Part of a small language model's weights.
Size: 13 layers, MLP 1024 GELU, 16.2M parameters.
Architecture: LayerNorm before each block, biases.
Training: a variant of Adam for these matrices, 450M tokens, 6867 steps.
Each number is 128 + 32 x the weight over its row's rms, rounded and kept within 0 to 255. Layers, rows and columns count from 0. Numbers have three digits each. The size before them is the row's rms in percent of the matrix's.

# down: layer 9 MLP down (transposed), 1024x256, rms 0.0595, rows 981-1023, columns 128-191
# up: layer 9 MLP up, 1024x256, rms 0.056, rows 982-1023, columns 128-191
down981 083:112125125111110043153122073105126179105175134179112114144139156130154151121116118123164149121154120136132132136118155089115143080095173067121088137150075146125159100149144130083068128154111132
up982 100:163102174083133132152125105143132086149141155117143112110111088130139087128168112162127163110161117176090152176197141119130107143118132122097057130118098083107161102121111110171174075158069168
down982 098:115097059130104091124155147125133081105113143110173180136150112139111154167148135166111117124166074089171111089118088125102142152104157127110125127125164177117088086105154115101040147084189108
up983 097:107151144121180180118113090125144129101132140122158092109150113098105086177116091099111212109130090120157179146147131121091153169120118132081165104125137149110160118120187197064177161105139124
down983 095:147121120106126075096185113080116108141097181134137134159187121082175170158163149103169113101102163085160121114151143154127120070124126137157133153112108127138090139098133055182068097163120137
up984 103:131129189089134120109106111194136085133119191116110112117079187135093139132057119126124104109118137161106128141114135126075094153117048065116141102166173120128157094139093147125091136139163152
down984 096:141092113127132130153146119094109036120083151117100114098171129112152134119181091079142195136125151092131084067146128165130161093085122142147167124077076130081164176145187127145120162133089125
up985 097:134115110126105219136111148152169147112104144096111082100090095150161136182123144124090084180099168110143134162136124164149128118150134087094098108141099097150113048117170119077069088172174129
down985 093:111122076120123078111189110126102072176142152141180166199142132122143155142133153097140083039119104158145127149127102162129124118122042129147212168138141205124133162126145140090074176093128100
up986 102:149107113129090115128070220173138120072113143124123103160105118162092059127143144158115168134139198131115120116137148084096126123118133123125161168139103084159151173119142072140096126115138132
down986 105:103130123127116148085178133109098136152110157156109135097137110096125148178088129115138135111123104132214152131126168157096107128155166131111109072159085118103120089109101181128141135196067141
up987 099:122101153085178129073116099225141189106152172123103128130132092099142095130171139082133089141113156092054072167120049148152177121122108172132184107119111130118136151172173119122112173053118140
down987 098:108130112201067074155173090104104101130088140174190176143094134052139102112136122152140146122101111142122182133104121139161141121164164082128109081125141092132075139104086174150147106116163189
up988 095:127140177127130117184107115180156102038129146214146102153167101093115102122171127139077131135119165153146120146127152119168182117099131118201099183086137126107106165124148145138141099063171160
down988 100:120134098169105159180105151120139131140141113135196084223129148171095094165113117183109141101131139151121122104114143141121121132129117128128147118163104150156094119157158056165105091152105148
up989 090:099127121147143137116097099129108058142157116084210091112115040168195084150107100148168171122037140124085141130119132125080133091187139154076108110121140093102104161134108103114131142162122147
down989 088:120157075120088135117155147127074176073133123099110087171066160118171152135149129134122125123102150138131130145131127065157144159157131099135096159074082168198137097130086105146137066157167108
up990 102:116076204131095226101114114148152132163143152192160130149131063142107116144115140080150142136135130136161148146179108150135167135174116126104086090139146123091123132113142115132116065139171104
down990 107:112181069137118146109152102126130113135098102166132112158153172123162118100128141103148140136125139127119113082123164121140135149151077093145185207111119108121157137156132101161135138154112166
up991 095:133084097123129133105123111062112132090169109082095093165147116116124123144123118090187077091099158189112140179149111085208094089096160152077160099151139078109130112147075113100128102052136171
down991 090:112186153083175113173126164213090103171129120138130139090107123131084069150150131128117148129153101179141094051111105101111199148141132090140148152089105136113154103115209123156122164173124125
up992 089:115117130117188184176159211137074095154165127193172109084129124088170106130120166108139088096148124083146121079087153178138121092177119125176147110121112141126113191178186122092143144081180121
down992 092:147099129122110166053069053145154132096131150061161120120100162140118106099139112138078132140108140076132163171159104085136159167102087085126127163162138062145144116094082139102145158107117149
up993 094:062151130105152155095120124166087151179108131162124133152111069139108113148098168101081140152114186160139111146139161110106125096136104156143124116106136158078105098105180144117122109083120140
down993 099:125114078128119118143149128059112126104211115128194131137131127122117167080143113133104140130086105121159099112130121146135120159134076140104122180176176129107115183179112130083108138102122138
up994 102:121131138151090128096100075138158124143191093065129115136143155169135128090174145120113174016111170168183173104117098179123171146124116134180127181121185126119105117110096161161180158109167072
down994 094:138121150136146105148131124219165148135117134142133144132153135162117156161097105150128103169065035160104100098151117047120124131122127141124163142189135127160106103065175097116098181148085123
up995 112:125163151087087214102155086138156130082075111182099105111121169139164078143140078108091150099133098121113105126116160147069083154106089126141117130186143128092164072131148100129148161159194182
down995 122:132085115097122145062128118072157069090155142169096131123140164162157166150143111120174135159155126062119121175152090151110200170100174107134155104073096119110113130078156195140135119156126206
up996 099:036139152134144180153148210088140116179132141154105075113119117146126059097098085174132126110109087136152148103095080089100123156159137129140140164082138115160095097190156135131082158153157178
down996 101:181141125181101170146076105141184113093201058073157116203143078118178165128115164114182105170175142137159138107139115148130114126135139130142105094101113137155188050099137129147191122128154065
up997 095:142104080186151116153109076157143121100170082058101105103196155134097146118128113126114138108093111135079151154135097120182092074094129110118092097147151133042151146125145142115081069150126128
down997 092:099083184149141048133150161143055110158108095099139127172118100158111110145107183157108138091108169111148113112133129053089159186180134192150089138084107108120157119152164082148162170108119150
up998 105:131102138107143126115115157168177111162061121135149149079136065139107136140105145150105178110105063114096117065136132185102138129065111117143070161071139055095135138128159147138064179127107171
down998 117:149097186122144155139138099187127128182085135145147148133139160126165175128112076125128100088115122136147119122144117100163078087139100127152168126192095148104159154101126154065111118126166104
up999 097:142097161114084170100098147095103149141142184111158158111117123147118089129087179100110127148069049226111148114140136137146107100119167106105175141075119153109062094107098159200109095120127111
down999 092:130134086146130097182085117125138123094157096129143095148136156213101142118212143145106130119166166097146130142075149127135153117144193116128115124114126173089167174133130164066097166145136116
up1000 108:145123113094130188141109152157124111103157082122199140121191078169133181114147075140086108152101118126088112040156105150129115139096082122109154160114126151130147141055126138163103119138164169
down1000 114:056092087099152166105153128176078112066063142138147115089123134121078122181076154105137131194126143132135118100153125185103103103158162090101156171123132101101122116133113131124110182085133195
up1001 104:099168117089133100128081162093163063062133117155116176163106127112166088165099123142153128149062130115116183165163076099124159167110154157142062137132200120118124108172145068138105176163108146
down1001 107:141150146163169161128176122143083199127124126062193138068127107157119166134150118139064132128229081125147106166120172119121136102162084112135133161113074131124088123080188173127157094114138117
up1002 105:108148120188173189054117114128129122122162151140139148119097060161089117139149082096069158178155104089128132151146114132113070116100135093103085131148098110049110133190098194115107097111152143
down1002 095:155155142141080109165142136130101152180090068132122097157160136127135140136130158103099082105080133128110109108119150160123153182159131077139119098115126127153175152104135126140155200104085134
up1003 102:170139129082117204174116124157113142141129148099177151074075114131161086181160044098125081143138072100094132119132101163115121200172129115167138117110115119093148137130146121105095128131151148
down1003 105:103122156158093143112110184108098093121121101147146176172105133102078158128097113107143119115124156174104097144080160098123169087128174146096134096123086166126125075094109079176183143156111121
up1004 098:122149143065203125113140065120154138137145158170155122078134150074109085124101110155136125059097161148168096146142134205118136104131122155132123212124165115119118138140157125128126099143142124
down1004 098:088099109157065134117118147116194064119103150140163118169120095163131129141179163133124123201160079059154129097102186096157143142137112119191123102134153135112104127099143180173104157036075151
up1005 100:123132118099129180140097143123125138119157097133163162106137207139142104189081122101119168053111088139142113141124117101121099066155086148112114222127141059142117132109149140145075178145095125
down1005 091:147123148160107114101140092114131150160176107117096113150096115112099166072114112167154093151092138122099139134111128132146141132105150081114157053142130105109159101164091094127190087132183189
up1006 102:197102100095104174139120077206148129100166108186139128162160103145133086097144137116136140086120135135128132089160086142128078088216083100109057170113124131067131095169168151098096091089134149
down1006 106:041137126113175131160140141126170132129184156146097130094094156087057110149143120108104101140112159109148107164139118091127155164105089111184161115117091111078116137177100123120188137184137211
up1007 096:101079133116088158062208085116100116085083179129188147135087174141168174126138160161127112116123113090137111173125153144123151148111104131155068162133111182077161118099109088125102139184132123
down1007 093:143180174115109078225132093120131099122139106135076119073123124127127138109116151096125111163160120178113181172091119104100147115122132121077146135193140127146137109174133187074132050121125147
up1008 095:164134136122116182128128150103102131094152164079152168138095187125153172132173175115130113146100113147132040123095099112161088119124124119156094107193142147129158162154173081043137094122194107
down1008 090:068183144107114071141093160137097153196141102126134103126151106128130083165134125099128141117123196136104223128190117112136110131141122156131127141092073078172053116115116190173112123155069105
up1009 100:123109125118157165126064140131125159115192071073132124140120159152144099193130046136124088066138041121143125106142037129110184140199117079135163120113117075148151175109158189107133183149134116
down1009 094:110084133138113107128224129180116104186100126171177096157112146134164111100144151102087171141094243123083166088120183145165084091101147098082080081147114122135127105178087094157116141095159133
up1010 103:136123122119116186125133114151078180136158080110168066136128126131148145139109196190147135123167139124198127129158134152105179106159142127160125085127189116163143101166120168137087127124161151
down1010 106:183125147125152098117114108136169128101151104138090054151070179165134126192112071108107169126081089109101139152148129169112123174109092139107169149111088089091110167131065098170171161109037122
up1011 102:089124077112080147129118182123116163130125191115115034117173117161136085161122087145108147102130096132146115141108142119070128166120054110130170193103165112135135148136180085109113108178067091
down1011 109:075131196127122105140179121095163116155130134163159175217072122114112165125116150093136082084131167149105075086102140145186148169142167098140101107123049116153148119151089138105130178100149207
up1012 103:087125101150153103170093174120139130092197129122153153108169070136193117151116145118109147138090161140103082142166100185154127158075109122111035155074148088122117125180119186102156111095090098
down1012 112:078128188157165145140117086137118143148160135071123075092095175212111105125177103086133128132154081110114170109110123175155137152114123173150135151070099150147117154125127177110085147109124152
up1013 098:147099158120132222122055104157150119114147183153150094137117106105168175214125147089165133152072150146109076152188118108175081090118141148115110158146153115106092089156155162086080153136125111
down1013 095:133179156102090088113121192081138097125127113114109151136163143135152077055139041158136145150171127127151119116050139146094165117082106135142189123127141107130147158041124098113132089098125157
up1014 094:159150140079054140149139125113113150164060161174109154084154054139115108130129142165092142082094104138149114090179082114134153098095119139097120129152132136112089131136149087065150095122130183
down1014 110:120093096096155136122164104139129121141102121126140114111152165092156148122126106102123118150133127124081120138166107110143097110214142128115154126158133099164111162143132132135137143079083134
up1015 094:149198158108106141151112088149152109111125118075167130084103125138105155138179080156135159139097153125174143179099141170103123085159071111114081145112093155141083145178213194097129172126136090
down1015 087:111118171127145099139078202087155154141138176177088132090138130114094056055113168141111129110195144090139119136135126135120160146106115154124149120154123105155146119115064027167157107125122136
up1016 100:169125176113188163101091143110142115147151069072088131101131079234136139147161129143139141143109131134113087074123086179105115126141183152094105167114080109106182092173179177151138083106092129
down1016 083:167112135111093082170105144124136153098140139127153146088109149145136103097115149130180134136132135093098136111094096128125095092127244126125117113152140148118133135087089148148122138107148123
up1017 102:149091113146165149137111164135095152078088137113125053143127107138169068160173098145127181188070132118134115070098129126101110123175141099151090079091177167106100170157129135147096137126144107
down1017 095:123139134167093133135140164095164145149089159133095139128090129107065099147069125142130083095177094111112162122138158091152106179153104147140146167175049057168147100191107148159122123191137150
up1018 101:177138187136117147126087117172138136152147091108184102110151167151148157154197120143070184148110107069102110120159147181078157136153000138120082122138148127135143120108134142132146134103129136
down1018 107:090076092138114072073171148098120067058137121119143129139130131159167086088091126205132122100162131197136111125108120086123157147141109104164161151109085118183134149169113045109103100106128144
up1019 104:112150132138183114087104124204156099131133090141149086160105080100175143148142178173105073165153157137126138099093118126125164146142121102080136144085121138149084166214134044196122082099137065
down1019 103:141121084091124126107169089111168170088147069133117132070145117082073075107105071162158111130122107128121089147140112111114117135100107142180153129172082140130135092133111198130068166122147148
up1020 100:098095144110102163159065138121111101106177116066175101203114135181101089096168119153096136116127143184110130087097160158093147112062110116094132155062094100098110168159102100152131087159081173
down1020 097:139120140158127128047169090120153143131101153171084142094099149142111125194111105091111124092135075138175131152144153150145148124147185147184139133111184169167121155141112122127097148087179103
up1021 095:080118044131145117134104141124119118061203150136170132098175193124117050138116117114160122124112169200138122121165072100134136112154150174135176068149141119116139142114079114113112073133130111
down1021 091:120075179110126137166069124070165162117070138124098076142149111200104168153163181135137087090133108147077167131157142148107164151078156038123101112103120133074068139152127156166160179213145138
up1022 103:173109112147185158082099150122149119163126181118100079121071101201141123122183100160103112068087155090132106119134147120104129134136155149157100106129129135120152177119139179088190079181100133
down1022 103:073111159136050146138113102119165157187153170119127102123186163131104151121120135090109136118127130150094110139092127176167099191133114136163122102131111151152124099113119123108097140168176105
up1023 097:108127089143138048048136180146139125115110155146130099155126110090107088166114136182070094124116166124108155134151102106177148134121140111148135097130095130127125064134135186101143128103067069
down1023 091:107166121121177082151169158126125120057159127205141193149135106000094170111154171129152145147122122134153122127065179141124127157118062136065135102094149121108086139158065058127084135102115176